{
  "num_hidden_layers": 8,
  "hidden_size": 256,
  "num_attention_heads": 4,
  "num_key_value_heads": 4,
  "head_dim": 64,
  "intermediate_size": 1024,
  "vocab_size": 8192,
  "hidden_act": "gelu",
  "norm": "rmsnorm",
  "norm_place": "pre",
  "norm_eps": 1e-06,
  "positions": "rope",
  "rope_theta": 10000.0,
  "rope_fraction": 1.0,
  "qk_norm": false,
  "attn_scale": 0.125,
  "bias": "none",
  "tie_word_embeddings": false,
  "parallel_block": false,
  "init": "uniform",
  "init_std_qkv": 0.0471,
  "init_std_o": 0.0118,
  "init_std_up": 0.0471,
  "init_std_down": 0.0118,
  "optimizer": "adamw",
  "learning_rate": 0.0013,
  "beta1": 0.9,
  "beta2": 0.98,
  "weight_decay": 0.11,
  "lr_head": 0.00726,
  "max_grad_norm": 0.5,
  "warmup_steps": 234,
  "schedule": "cos",
  "final_lr_fraction": 0.1,
  "batch_tokens": [32768, 65536],
  "max_seq_len": 2048,
  "doc_mask": true,
  "train_tokens": 312400000,
  "max_steps": 6684,
  "dataset": "wikipedia_en"
}
Each number is 500 + 25 x the weight over its row's rms, rounded and kept within 0 to 999. Layers, rows and columns count from 0. Numbers have three digits each. The size before them is the row's rms in percent of the matrix's.

# layer 2 MLP up, 1024x256, rms 0.0641, rows 74-128, columns 128-255
087:441516527522491468525458485503520455483513464534486495539500492494497482520509511497518546533483491516468514505506442459481517442518476480518513540533481498504481517505482495515493505480519487484505509481531461472542552513494527465483487510528479464467497509491492503508512490466493533512525506500505528468458493450448521474523484503520519467449515511476504524490516551486521463508518
094:487492500483494482477472507512487482433513517554497529446566535460468496534462537536505533470512549480543488499508490487523500520466485515500528520497478469467500488481510507488490554500500539534502463512472511443498471552485501527509504479534540478526497495510524514551515547465470482510507511549498504436501479512477483512514493504495534521473480495458456502495480480487441500555537
115:529510463523436468476474489470529476514517529525518467529539527484514526464530483538486527483499505507512488507509503523493481492496494553472498483464500481487450539514514505494501515510524510464494478492508503491554490517490459491524507478469535486493507462491497443473497512509526530466476483497511505534546539480497500504521489485480508468514544502492518533515488458547481494502520
101:494529488585487504502495524446536462506519507549533483513545490536498462476489494518460462479489492501535521496488495501493538487461499496527512484504489507460459495492505478507493497488504506523488547488473482475522502504512530500486464522549501510473520466483525509510518494506441504500463517479528509483533438481545521452511494532501523482535490542495525499544518508523526560523461
099:502487477494498486502504531474485478502527483471465463466471489449512574509509562554580493493465479500515509494460485528513498476516488554494467476454514512484514537509518471511506489494519525477499477478500495487508467501504447527520481532524510497496456501492509455522480523517486510516456498530505496506505515449551449478465489519485527469515526544492471451518489482466473483450486
108:514444522491441494554496520478508513526512558474545482505524544488522502507497542506521474464494505479491528498449500457479515487447502519464470494528475524505450529513511445504494509507524488477459519481480513481472498511509509524547494538476553541499474501519479493499542510461513472522526499478476532501480487506489516496477514529488513484508484523525476460486546536489500507515481
091:545457508519457516504529444510532486505533519519488482519473520435514480530508492520460509504474492517446508487524495513539495483502503528531485520530463489491522510477501497501524509471532493520485458519528511551503473545500521504515519528546511456500506485494483456501554485511486496545484493506513505476474472497487483454435453542494487528473482484480496541508479493484519458488531
093:491484492532468525500526502489519474503478484538487509523545488497511503495561492556471499520462485516489497572516491542478521480497460535456487482546425462522467474477524500498517481533522506527494504488470511490536498511539492507491489527477472515509505527519483488483488516476490502524452519475486505538569496483510464444535487468512481506477521474526513518549553458476525502513500
110:530502483490486497476465509508517468479503551495522464524509496490533527490521506521494486491495494484489521536537485503544537515447491503464504489486514486504463579473527505442486500522502546479480439437534542492511488510526479505550534501543523434520503513496492478455509528464492501486471463533502528543543496499486495454500516519490490494506503530501507499529496440496463475499516
108:480505475539490439500500500505511528499509486488494533514515499544529499486517495540475522505495531483480475527528493528487497473505455518458478491519478449454449474422538480507470538523475527505491505446508464522529500523569473543532473494503512525510481500482496513539475534495536519503484491490533480530494462506536517466499482504441516492481479487504527535529474498471468505465529
097:432527492501489464493504504519503474503522464479587521503491517485489485473485489506524541499502530518470485511524521527534542507490465475461503512456480491509517497515485527500489558494485514465507522532487509476493493508582494500481480488457485510502501569507492532472495521499506509527527485523480508486542497533486485491495507517452472485493493497529472533477544458488525467502493
093:501519505478507484544494475512486530528480504527492541446504476455491475521456499494500533521492487486510542460480480489494540490495483487478496497478475498483500478474504449525497484473490461496521507535487493491528499488469495470471474495518471486496483493481479495518511502557479496514492502423508468524508531501508535517480498509525475505542528483461514527490483490526481517470470
099:526506466473464434505482500526489482500479451525534520488489523499542587490535508522492538506473516494479529519507492514546533492505494487474538466538513505535491514475476493497481509541508521487486495447480495487486471537509473485523518530481489499531481516445498474503507504490495473454519483543491515494491474520517493462514527524498512502501480475505488510473474480493534513498505
126:518494475496479524546459531508506504500478492512506468467551561454514518494526528548457514473453518516493501489483469504512500502468469493508529526512481476483501533533486470500472499519530453553523504468528506510515537492477518502552504496533480491533446519540508524504448536501489488487518427470520536505535544470498485473480508520522489515507509525477483524486465483475486497494503
096:515484486506508486512505486445482518501509509499493531509489526427486514474480494516495513500494527500435480533496492522493499476467502490491486523499468454499479494480499424481506502512511499475453479479532494511487504445486507491488481507476509458496506491508490496517520500525504522517523471495529454523492487500522561443476471551509519546513488476491506506504465508522521487487423
100:471487451484482510475475541481500505498484504534535516478487489518506509486544491510525507466499513532473514518538441483476509477531475485512506532488482451495497513489529482471480491515525497483500506500494500524495454502493487526488470483511510470536487469495495478522521513461498470506490555481547501524537486492501485432514453485439452476502531531496509522468526469518483490444467
111:509487503515492503521500495521547487478447492500505478519510481504542524446481487495517509494496472539488510513516487518498525509472481499502503532530478502512503531498530546503503476440536486514483485516512519534477487480478521527516514502507506467523478527525461506500465583512482561459506479473532549534530515536478437509501550522532516490473491508507487518561485488473445454484527
101:498480448495500490486487540493527525481447515522507498495543509451534524485517514505486516511486480515475553502498460478523515529532543468450497494490507488518495565493513473505510504507508513509524439453503510484480512510492500502555507518519493479527483488495470503471496522553510528479509458528508498509537489525450477515505530502521468535487519513497496509503472461469475494469474
094:468529517496478477502467491443483425530464500524541503505505515496535480493497478520512532516464468529496534558536501512511545472470471494509532523511494497452479467475504504530494547558492484519507497484500491493496508533483529520495519502550477503470502464491472542488511477499488496529509483508505497490541511492468491473488519457449482499477498527502495465521494504533508463469499
103:470492501522484490527533535474507459513504490514552552551516598561479530454520494539480544493494532497486519475511495527524535496548487497444508490472480508475467491496507493514444521488510505503510509510462485483526552537494500515523503473496513491506464524460489498493508489491492506479487498442522499467513522490514513507499498484481456505511513513488466537499517536519503518482476
099:491508475499510514477534524436477525491468520484491538507476527448553488523503533491550470466485493498505489517524486477489541440486507525509526528502472510486537530537531485479502566500520515485483503498485489498481497538458468513485543508496540510483491533529504542541474515525516500480500495526524522478500524481523515478476479504497480502514487503479472527495536497481496495460492
104:464475494498498477522437501511550478491482512501485470504510511547478490504501538468505486533478521537478505538479510495510526447484504524539493497468480475483488510514500536486507520511509483537512492523539501483510495479553503482518519522538503468457512487541511489473480539515461517533483478509520513438493493478535494496509452463510507475481538514486524473544543486474488454561536
096:493474460509513505530473454528510508516511505483521525494543512508492512503499513511484533505477496552541481506469502499452506513483500533533436585517508539509502537489481499466490484504489506470499499476509517494521552521503519523466485493517493481481476504509516513498508525549483502530508467480534497494524495508489504533510488536515463453458470503494463531494524524499496496481449
101:517461513517523487498469465504477464482538483492509510506500535533487533493512474497489544483459535509464457499500509483532559475534513506458476506499504503498502487519502503515493489485529482506508508488508457475512519475472522505518469474515536480550484505472477492520518508506474494548525506484496511518493489479487549522476459521507523481503526557488498533473477457495513480541488
099:504501465490469486506508496472514467505486543472482467519483524495481521527503465536502511496496528526469450516522516482508519482495487476448515498548498528520499519491550469445524481537505503515547480435515470495486518519506482508510501527497487497531489502571501491524520493514538523486494479520540547530512520428529508482525509474522506480532504526522461487490507527502506480468470
109:490497459493471483513462535526512501550554540519535481481519466516519536444512456553481479482494525474501457461517505496518510498493512493480463498477494485537495508516520503493482516528474522501508507489514515508516490479494532506539467492516544450510510519515439460538505527548539502512488499489496517521573500484528471493495457496460464489522474537525561494531505488513445519490502
103:539505476469497475527506501491546483512483499506463542546457496488501544487480512485470518519509564538520462525529484483511494466490506520460507555478464542514469487452510480453524493545500487505502503451497471457495466471515518490498491499485486437456490498496491507534537515496486545502540506496564532521528494456507517483537488509488504497524551484520481491490535526517500476475480
102:529477517456515522486509451529517499491563513524517506511455489486469501532530483510464500480449495525470504502465460468495506498539507521490522503486497510497450494528483499437474502499534493535465466480465480492478479514490518541511475483513502513462492542478483509513515497488482532535480524521491546514496522501504487469438462488509538540521500525509506551492497530514551528488440
091:523463466475525548511492502436483471481495514496518502501551496466491515508502486509489511542477517536483507498488460497478529479525503462519527523507476546460513498504495423507500477485511482479518510517513495463520560476494504481533487518522506499528485485496508496526526470516485522529508463485504504478503489513476535459494484517490524497479463507503482504467567504514533454504470
094:501475488519491496547514497484475471462523486523567521503490475506482510477482518505520512502528469473495539519514485460538511473489494459480483526522501493530536482533532453495460474521461490475465496516499461439493517485496504481491505494493476451503482505498522510536536538523476490549478481451480483481545465508491498533549526485518493493531550494503570483509537491484490507489482
091:466561500491481488507532532458514510437486468542512548472550506500478480496533479505492512507537525537502501532543433507505537484490505479483521567509465478510474525503520543511514544501470462504478502504480476448512491512512489506507475490514521527485484534514498472523494505483464471492501519488509497465530519531516496515563483487473487518501479444492478513532473522500517471499518
105:485481484539544511497524522524523489492526521523475493488442497479513524490501505490491473525507463553517495529519497460499573505480495506456462534512528486494508563530484513484512459480510519487520449505555519509522492483511505495493480519485505481510486520453491471519472532487489491534469511486530506522480528477484482472524524539471493528516500510479532496508508439494512496496490
097:477488494519531527520531426500504499480504498482508525471481539492451487481507491462510518500465562497483453520545481501540532504510444504482469554554468514511550505467493501485533484506570464525452512473540442467528524529501547512590518464530502484502494502513491503460528526517485498495502544501498501488489498474495508461472470497511481486503488477482490542507510544501507478466504
096:494465496478506466495496490517515494494473534499488496498475505453510498477521519514504547454483494512476506500551502521530560471510522484473512499512454535501473506478484458492498501456485503470476454477489489483482510505497474492514440493494564477499509489453462465530508507524466494485491475512544489522529491499479536497509494519496509486527544505508492562505513458473526509514460
097:513491481478461468516460527493491498473526507517507464503507495463477523492436486561520469517435521507467549490505503535490494500471505463455505483487478510501450510549542492492458517470543489499512531528490512487526533487472511508514508498502515496484448491511468475516524530507477487483471498503506444520514471503538485509490504491519469483522543502504470475492451468528475503476475
106:533515508482458489499495499504536477475533467532506504511552488494526602485520446514471511478513564498468499499542494489479499499514486504494477502510482472503486466504510494476450518522491499482542519501463471503492496550445510510513511471540485512526480456462483450497498519507494491511520482496484519506490527519468506488521489472524517505516529514460507547473520537498498542468499
100:475468489481507446508473498462511447508552508519523490527539541499523498468476522522487465497494493510439498518453501519538521517497500535488517499493511481497453477464483455523529498494516535516520474499535500533495487467478478531477469530494508459461497477546480504530556503506524506537490456519502518486491519510522512439525520491495514482545545484519536480525482462486524468500501
112:522468505503455491502521520540527517511463514501462477495485531490494512507498473494512496486534481508536482502491482443479494493472461538447481484516475507498479509487509526535533499493495502512510508506447505512506521470509469543512489491509535522483480535508477512465518532504485509459504474507493490514526540486497485476494471499484473445502506568485500527546450506476480496465553
053:481470428560496507511495493473528503482491457515519476489468517482530526503493526550516495466470463501481484513475498498479536471494464522495462469484482508492525536481505475520517528520518507578502441498467501477510536532527532499480473480506528472495474481484503505535511509526481514508504496497519534482488534474486551481492488528490506531518520489476507524498523499525487459513494
060:536498479505520462568485505459565496486533483533488529473512526519508539517490515495514532514465474509454507500484486494527498470465480469470466547511505521490488532501536483490502508472513521582511500500503492511484513518488477493545485484531526508503443505546512522543483521504515530497529472538545506490519555484500507513508507511485521514527493492503512500501494506468497478513485
104:487489505461527499476495530493477503483495515520470527509527523504459532466506490487498522479491510529443468500530460477500529488515438459491492464471511457492495528455487487462487505512530518495515462484506453509505520513496512523539504510538517480520490497507499549499503489511516529501510472506473543496500476577521511465436472494509517491470475517427476541515539505510478455479488
095:468485502447467505493477529476483501488555493499526517499505510501485524475526488475509494512442550534452530484494508528509486482459527501487508521490483510454462458538490446479473496473531493491490533499487470481529465469521483513499493492474528459516465481482477458514535512526514526523494490485536525493526480484558515517487453528512512477518497482513523524492533483473490510472480
104:479487506518457516521490527498593542523490486466486512482502498510484467487521503514508513487478519518514500558444493525485528458463479486512489522516470539485464487490482497480556474520499502483495479527453566484503496505454503490542500509507513466464447475536510466512527544527509519489503471518505495472476492505489518508469491469539480454530500528472466492547501485524492497488456
103:473485495465474476524513497483496472511553494531518471463544500458531529518495497482492522453512508515535502496510484468478522526503516561500505463532477482465453472472516461455512516501479491482521515503487523477467509482484459517518490489487500504461471516503539465484531518487490511487518500506559502485507493523495472475539447530529524506494554495512556509481541492498527493489474
098:500484488505490483501511453463509509485521528475487501472514517506494538456532469470527499485443523492491524496488520542547506492521509475504525550469472519506428485478486465518446505487532481450475518507494505487479488484462490496521491484504495481537475466524508486458511490542488503508476490496481495511560471539522512522458493537531513511488518487477511504488484533513493511508492
098:461488494527497507492516534471477495476582531566482483502537518484494483504529504513513499504468504529486509473483471481511500451521498500480468493496445479481469479523484514493492500496534488543512466536471532438498510459481537524487482520494510516474472518477509475490490509513471516537496495475521520491474536493509502487473523487501505499532568487452529508568509510510528434485527
097:478512475470521508475501504479502495497541515533495521532520479497494501496513511499510519486467561499498487491495497481518510473474476484503517490493457521465504544508492469530457534502520511505500469434537482448490547498451512529537469471519530483481480526484522500510479489514530502473473492456494534534545516499514512492493470548492489506535539536522532562475527509488491543486480
102:435467505516461449554497471469502480504536500495537493513491537474520484503481534514514485514534516514532486531491519492506482457484487513512523510512472557499453474484478512516501562513543508477513499499477529516473475490512487541474496512503515496449507494507526479547459504463472505502498497516501507442484496474506547502493479485478539440487497473482525500523494501461531436479506
109:497489503477460508483435469489515482501491483499472446486514521508442509488538501537529474481494495533472490468490507437496517494536471543515472523483501511485450504499504518512524494513492526478496513517481495458488522468494495543495486497503524511496521484468503480506498504503469497508483492459527476488496545468547484454511490505533565488494514537474493506550492491502484469509508
089:491485508506528485541483522471492522501514468540509485485468482495507505472516515481480490487504537465492507464470479451481458530528491523511520459543507501546533515478490445504526493490509463485458524521506507546457480537447508482518486524552493494532517448499512476513492490541461478475472480470471484498517541524507545526465543514514520459560515482494560543501511479495466495527485
091:514465470466485498502496502460486487485544496518482493498512507487486470524520533474486529528494502488522519477492495480557557496523484552506504494528460513512508481527499477485551509494492495481506434497476531476537503493475523531488472514532487514493476518539473482484484482499474474510478500501510491456441514482488528530500535526486487469492521521471520514540489535476491437516510
093:512481473514503489507515538469504529499503522554492546503537536487475490528510510493509510519471545540507507539504493462490532523515517489491441475533494513503503566550527476495489498512508475506521459475511541533510471484505503558489504504510506486494505525475476528495491540523518497538501473474503491484475547523465509477484558519554507506508508535538550542516492550510481503491499
055:506466428507482478520507482506504501460520505523517496487456534497484534499532532503510489482478519509519448510510502504507519493510464502509450511479461521498504510517560509477515543497522526533510454441502501488536512536472490495537523493497499497510450512484491506558485490504476537519542499480542529483519527512502529508492507530501498483504520462504485502544514483474495489484477
097:509493485531482470505483478531507467538522503488512499532475513499486538485518505510488489472500551530489510472504507500477519483455489526478496506536484496462452490463472487455469524508483504492503498490478493477498483510514500477533520506479568499523511543517485493506509504507531522498553477502467534495511503496559511469491468503503528505477513551514466519503510522503555506474509
107:489500500488470482506481521481545508471516478488468481501463517527519540465517504459490481505486470542529469493497466504523485467499466545492511544457476482527470557499530504492518521514552502498532525471487501515507505514516519479503537453542542480501470474500495465456524552492543477463461453525486519475542525457488524479477537488530513479481518516498505522507461479488488440502493
# layer 2 MLP down (transposed), 1024x256, rms 0.0612, rows 74-127, columns 128-255
082:535490518524554500508474493535528497541500516500507508480495518499536488485489509506534495537565467460500483507541522501560512553480512511483486494469506518520444513491517528520488476515535513546462485545507507510494465554476508527483518477499478507506464514486507500498463508526480450523503498492544512504534489489520505512451533474493481520511509495496475490547485515499458549494522
088:514500470511475521491519488482450499529502505439518480563438510520489504434526509465482456490473475476467521507516473493511525466494487481518473493499510529551515473504490498452484473523520499457502504484494474548477521483513492486481484532450509510523494496520481474442492436514535522483520471458492506524502572501541508483510508502506481461503506493533550486530515506468542510450454
138:458541479460497509525513484500550486528452502510481490515498502475511481468524485495500522512487510500539504482506532559549482452544503494517522504484484435490512489482526531469469504548484519546472511488516530481461476465531493528495506483507458455466528465507496483447444556500486473499465501540466488467531496510515496495468536497446455514515453491530556502496504511502488495511493
098:508486511480477471512505470520444519488526486487499468488475492493499467490487470485487528537505525520461513489502475528488498513476519470473507470472479511527510499496495486516525514557521493515496477538525460541484530528477564486481494474444478513498472549536477501504529479506484511506514475525470523513452540507510430515498511498476515511483511465519488486490533479462453443502542
097:504503518510526517515489432518483488507476491500523503513519525517451508512455476504463516455515529511502548476510505491516484484476510465474500521498510503467464507455501515467528482522454488485483515458515486515484509481486538476486488457493475521498510507524485571525495430525498537493552479482517485498484458515439541488509490482548501515500493489540522529446504504507514504500491
111:462507507517513484471496498528453474469520462506512538517450502508519517545528486512513502533499491509521488473532497480485495522525501498493549492542514470487548522491534478512425506501520518520552520473483481545472496489479496537461507487529529498529508515499525543548506475520533508509478473515504493497488530515471481465505502481510490479520514494497478508519448437495541516500505
086:471548478478535452505487533481494488438487498500476503492537472530452532463494494515506479506553485508520495522500494489472488515489488523480525470481542480515529490490519515518502498515477491484496544507491492458469500477492482521457493497435510562517495519519500521474491503494517502451534475503481517493490484512534527560516553448476504509500545496496464449526473513538511520479464
096:502521519486527476490499489486472487490522490486494528510492547491494472501453497455491536480538522469525518484483499471544473512509530491533532522514536508493513490544500519512516484461490544505489494507545493492509496479443504485488527504526499520503514486499509471510503494496522466479549496541496481470452483507522510525458490510500481512547495472490475502444543567534471529498534
112:509500495502476493506509531495447456485488501550516500525495526492515448490506524477482512486498512534475525526501483468491529516555522499498512509441522523518489483521501526506478516520535553525498500490530496490439515500490519515515493504470457513478541491493499491454465520483496488514494510478463480464509495496517501453472493485482588505513473514515513506526534509510479507494507
106:466447519464497465510493498536532500490483471507486528500451514452488524553511455491520540467497483510505504508503488487498498530466546506487527498488491502518496536512464490491544488467489494474495536523490505474496529511493528497469481496471467502517500495478450487489500475484505509484479528476532517513522480521475535516516500472462565536515525490487510480485466476501484484485440
091:493526498508469512491506485502477475507500513527464483489504485467477539495510472489475494531512482482524495501477527479497472521509534504538532514497491541501495475463499446476492492520504501547495431471512483511525482510468451548533514510543516480512472492514509498500446454511453499462519452495495491510483503492507529507491503489532520525515473478463531493534515489492520522505538
091:495525544489483518471514496478457460489517528506494468523511524519541510526539504524503458501523519492486479553500483458525486505512503521509509491527507496494518505547542523483530505523509514498491462474493500509453494490546499519490509512490458525515497494532534502508503521500497516527544487537496543473479490518489469512508546489468483443458505523497468511566478489480496490524512
095:446517532530511578511476479471479511498548518479491465487512490484504481497476505479520486497486504512531451492512475503466473509460501502478502518477472520464494499491532489492507508468495489525519495559509483523504527470514537535492485456511522505463503497562508508502496513517484526521473518464491492484513535486499489521468464475476506491511497510502534518526504526474482510497475
136:513536512486470516507486509535429464523494518509516461492518539469505545500482482519464478486478511524533485481452499476508486499514504512520545519495516516488505466518520489491477485522536489533520530480499487500507521506496496443522542499492487513486481502489523515488495528450458494472526447478518514518488483444513525446442496502547515512546516503484517515477536514498484554480530
090:466558519498509520491505511508497469510483479530499483503515519483486503529509505502543492509502520512545500497460512500457488493521487499502547519518519546481538537494510536537473517455528516494510516513450481482502530487497514530509500525489502497532533495494550463504511514497501438478499507501497522462483506515501507551486532460476549482454496515528515496510480471465466441507553
100:518509555482536455525530442516502523471488508508477477478520525453521475524493544477457489488511464501509512483500540517529496510462529479475490482507515534524502499510513528509551474486477517514474525462524499467483508463509472466521493500493518500490485533484497492490479540530519494539501483571490545527504486498521511512508480528550578509498502492478476491524508511499535493520492
118:492544471549481519525481523526522431506488550476524518528488457549499485474507531486466483530491519502446553499499508514518467502484498489511465477454490467482487494550457543517460463461502516517468509552557508486495489475515531496510501481490552556508481470518513505519510521503504492495529529515475504493460543488509515475522526494478505472484483518460484470509536460478464543492495
102:507508502498417514521481517523462543521521480523512503530549505481475482502507493483465506459489501518516456506486549494542457493497518489533528508461511501492459494495494547500527526553498486530539517496503493503513525507495481455470494504511529490435502506471466503519512524475466519522514533506471504474542484513523481487501490508515543495523491457485520503503506528433472488515473
094:524488498499533501484497478531516543490519515495466492525480520489475517503509526486543478462512535468483512461462468509526484521494522492484467483456512495528510536527492496471484447413518491502479476489489509503489511573509499505491507492441514486538487509486495499505509497509521488486532577473545482534509508521501514542509507564541491505513513487507476473480485512480466532512491
105:479465465512535507513491499509550513494493528488487491502482458542534523529469521519483459509498463507499478494556511490487500512487471542522470502478486463528507469519462505508504530489524475510477520499509544469504451503492459493548556512481514498462521531498490504480464508523539473549501488525467499489511490488507427489498503498474507513470493520435491479552491477502496469487498
093:539489534477471507541472470585536480502493502494462504467527463521463529501507480509480520521540514508472512498459503477512500547493487496485465517485510475557496474451484547532506460470499469479534490497545527490534499488530520499556462530472481490541502442474521431471502499516500513480526488460490468492458499491512509549502527505486464473499500543517512476476475538546486488497529
099:495484486506480548468516449482486483454530469495484532502503465454547498547524500490491517541502509483486473499507504507487560525499506471490526486489480519495467553517492506492531545497517478525540523520466529483485501535485498505507522493498515505457506540449515477515483454476510491476523486505475513509521460501500504497472569485478485466508473493491510498523503502499519481504530
089:485527512510503478490513555459509497479529476523516514521480519520497523493552529506501487514485483467437503492517490499519508505514500518491530449558493486512500493485488482507517523531519529455532510514525537496500473509537484407472524495472515541480502494518499459489477525492489500487474516498505512460498481488509504505491498473495525485505500545471504474457465489509505482559496
098:509521492442513480508454485500483501494493454509514448483474533446505555481467478475484499526550484523503518480538492516512453506534517546504488501490516442527508504499507517557495499519502514488492511484500533527502459514500520499499546484474483516460489515494503484495506491525539508487464444528499520463467520527515442459462471487485518510520484486486493469512505506556516475484499
090:479497546525569527487502475467472524499519512486518511485538530509522505486505510492464502470504508477469526457476442496494481539497537543517510481522501484517479546504492523520520514476488528512515486522503520504537489523510522526500490472494531507518473501444482527491477478518503521460485504460462461513468512495500557478486484534535518475499513516517554536507470513486487546510480
107:512523507501463530486511485496509555475531495515508521447477516497486465490511504503542467498493482536485501558519471504515547522514471512473492541488509504475475481510511442476486497487516545526507492492483460494423491499488501485562511516507441502492478534491531442448472538504489470507468467476528511512474491519501484493549499517476518502496504478533510491488507526509501495493480
105:450488519519516482471516472520457524523480510472483498504526506466523453486500486505530476494501495525472484487482489524491497489561506502486504477518531524490486520515465503578495493499499481466472502515510512492559517510463497521489484468528513509474499466526524490475530487476483507481502467525499511506496528530480567528446522523496521486458454542509443523481493458518433469539498
098:481509449508467497488505500501420524496480540489436482496522508490506467496486501530505502491502497507540492502520510530507476511471499501483480538498502499483513479472511516553503538496475492468509504490473502496506507524514481508512508497468502499521488491522510514550495475501522512503494450491549501510490558516514526549559499507503501506477532516493493429484495447490498480509558
094:465518520537485461564498512512522514486504463520486497498418505534516544526524488520496478468508499463495504503527521478489500532480506575489504488516529487540513480507521554469524532502478522506490470498488519511538468505535451502468465538480512475487486509486516486493490527492514492512480526532506497504511551493532467534499502501496505508512507471498504521535452506510486532493503
091:496478470497509510481486499497513492524489494495487472485499535496514494521509518506491480482464564527477471490547495525466507522520511550520493494479470520468503523534482495470513510489554469502466469508450531575485470472510539484496480503529551477483525508528530542496478516477531535500479468550540541527499538473496484479510513508520498468484470551509475464530471478554510494524535
087:494469486481525519521511459544499479492527564452512481528468521474542483478460513515521501465483475467495499508510519481512481554499523565515468477445540524500492469516495489489450437499546519501508513462490527517504516494483498520476506494479508507515492494459498511505488495538513486468510476493490503511473481486519502482458495504503519510523533542498536493502507463513449497521477
102:462499511495489547538448505549468548537501458492509527513564510482438495505513493528496543466494507522506487473482488479515457518507517545552501483490536534510444500485508518451497497437523504465492483550461454481528543488507458477528460491506519503508515462529504481494507484517514516504533500522484465455514492477473525441499461452566524504484507492515470496485508526489497493468513
093:509483498494507493484478503486479535511507464473508496503553476503521480526510525480486507488472449511503496473499529559470469467471499508470485548471473466497479500486505481525502533499431494496522501488476596500481503491478524468469491492562509521504463499487516528506495463531459487472479484478527507478532512501450534505493513537537459532432486532488499480486511492474471513528508
098:492542463496478532494501491534462512489490490545494504511498500531509482522477497474536488487491502512519496523471525493473457510505496507509490498492521502489535499491531487517473527523541510511479536516513516538463487470461493523476525506536507464506448474470502484500513477466494469497473519480524490481538523497528461495512463530458521529504493486467508470554484463510471515455520
093:498503539549511483501526503520478543489479465497523507502505499545511497495517521483514521480564499485515475514500497474535514518515493504539530505508491464507555475466495490490498499525494511535480454484513461536497488485534516513497469527536482508528535519513531548492483488448523520454522499514471534505538510491444492489502458522507527526474465518480504492486515541478545496511500
101:507505501529531499451523499485493521483495471521461521480513488486498445520473521475519504512499490491478512505463501522494514505540509517488515483505466505490488529522526498533504484479499539497453508485518541490513498495546463450504479540493499480511558551532509535567482471478517566472486438470499496538515501479526522500448546479499477507543487503542497517507502524466466489498513
100:487487509548477519493473512533493516484479492509509506496495488511512523480496517503468536480491526475540497506499542474493477493515467494527453497504468509501536500514501487434485461513495524502463489480451483464502533500517547505526477449510473480528507531463522484501470521489451512519536508458495488510509477487469495461501466518488509497497433516461481509517488553498523535471503
115:483535463533517493484540497503504518461537521482505520516505482508467513469508456482476490529468511496474520489561512537507517437500473487512513504505502513482510493546488508457461510492516487501469509488543484429511497480489496499517515491484517519505504454516519505507497538504543508468518505507510492507481460485518471542523495552506539499511478470485500454508525545454458517566493
138:477480454533484488560491495489605488482504482535519483486493531497516542499493506519508513489474511517497496521493463484507548456507476513469479509488454504490509528497527479503495543508535491531488445481470507453513508510504513500513492487520495476479462504503471492522493581503479525525501478490544521459494556488491520497470481518470497523542520508473521516519508497504496459492483
130:490479458538476473567488468483599502475517496550498511479504527509513542497505506498517525500480491503483508518491448495505535457497475488466474540494471509504490507527541483496487532481531501553508465483472513478528519480496511501520478494503506504461469500526487514556480581503490517519504471502546537464515564489491503495479527498475495517549506510461521512535481496482493471496481
105:515498513486463493508501481501507502476501457480518493451466494468532524501474509517508502498539496475538519498486514532509477517485500535469535536561499519485489474503522482510565494487467531519496517497493566489483507506477484465495518492466514516498522526520492474508497520460499487482498524497539434515502506454506494519556514523492493485493503475540515475489519490485509529504525
093:504514511520546483508516488483533513478529467493520493535523469480505482515486521479463532486546471461488487492505464513494464467546477516487488478465512517514526497479478477516501512498522501488484497503521515539524564505523508483511458492544486507515521525511488549506496445483496508455488506535508506519474507470476469448493482490512516502492546505488516474507470521495496514509503
099:531516487490529509521557516485455426472527528515507472543467485507503490472518511508534476533494482483467489466548496456506438523498515490516497491531498453496523478523492451532499513500515500520537505506524484470471495472514501525466466506509512511493487497527497474523457499487451501521493520512529479513505513531509516507533510567485507488491476501528522483508483530500495483518509
097:506536504477493473472512497492464504484472505485545525536448527573504491476511481491508497524483488433481482506534540510504489503514487482507498478485512503511449483494508517494499454471505520529503494489505503504501490484513528478492539503513482502514523466510453523559488474543518521489476490491491476526497515448500498509476511524520481503548483496532477492483475501481540506490495
096:480522478478573502493530530535487478508487468506502509502514518466482486504425491500464529552520526508497462519538511519455488520527506536511482518496505492504537475487503513502532476501500544536496460470488465469495488495487513476467528525562487471509475554488498510568486505496525497464512476545495534470443538495522528508508485502506491508499516524491482472510502460478489483480500
095:514479500494483519498522494476491482484494510464506503489452497494476419520472483487528452473480528514510533516504497508497516520487475483480512496499548513481466500453480513456491523515455481549482518515520474514504462518477504510509491478507501478473487515483512505530523503529499467508531459508469505537480509488471506530518514518515532495455459483551462487525469501450512526493521
094:523492488520523498507505485514512492516512546515512483444487524507500507494560484546494535536522475558526487479456494496518492475516507539471495553514531488590478496497462518498495491516456486518505513495469513523518505539523469468484496522465470528505484486492513484482464500502486507505543475537546488485515523511525512498483471519516537518499499448446532451446531493501547490497499
100:549499500506512499484516547520491476479500491474495469486508500494493489512491478449453544529482479489532482490526442482497528538528469463503506448520510448480480503492498469531416478483512516519505518504512442507491527457444507512529461518527507526548502467515445485454490521532480464480479506505508506477474506494468489485526533470514477487488514527517536531498512475505486524507481
102:532496512544477483504528524519503521506486453519442542506478470545493519539502514517472544507539488512551502473518479549474504513494488460494495510513518508513513470482527480509477530519501505453455474469505489550520447474503501466511486549525535531515490489550472504481470455486476534487529523537496466493472470542471480516486514517454471482494522485470522483484522509476487527516478
089:517523493507453539489529508530523499482498520466509510511562506469514512496506512540517536515515468528496494559485504534500556494472522469473480539473507470502465485485519572479487480500426524499528474444501541482544513446540521547489505499472507518479486544498467488496503494469528530520508496519533534521485500517488490475510477493465525489480454509510457476520508488462487472495548
091:471520461528496501500548503506527499517485515507482527510462507491522511508478547513499445466538495486493482506472513473441520484494472507491488527474532472459518487520536540450472496502492493546496536465500506507454524509549489544475555514483487476466507497507523493542487505504505504476520486485528542490553476503536499509523473486471516474494473477470491459537520478471514539460532
090:462548522517504530503481454511456481500537516467537476486450486471528475453539519527487455503539461479481523477522474533473469489497480491507565523495503521479498456481484532501486524495478511523493500515482490468458539541510495490496510479458488532503503538516507512495506457502489490465497503502493535516564497516522510499517498472442501533483498507492466478481517466470500504523486
138:496468466525479474553496486492591492475515493542502484476479535495512541513497507506503516475475509526509489528500457485510529461515476507482459514492446519493510528517549494496479547501532494532501442466490510466530503493497505502523497489510493492476458512500486509531487590503483536521508472488536530483498550486499505511474505526483500519543541499496500509524495485502502466492487
095:482499475480487535518487549487507520456493487501524509484542460494470488475499481519482522507506502478481472543500511497524463496531514512506515530458544463526523516544518465507549473509526513495480497505516507475502493480474495525513500474510491523474465473489540507510473540475468512531474508494521478454541527495478489481489496514478506469506480487472477501494495501462469487515474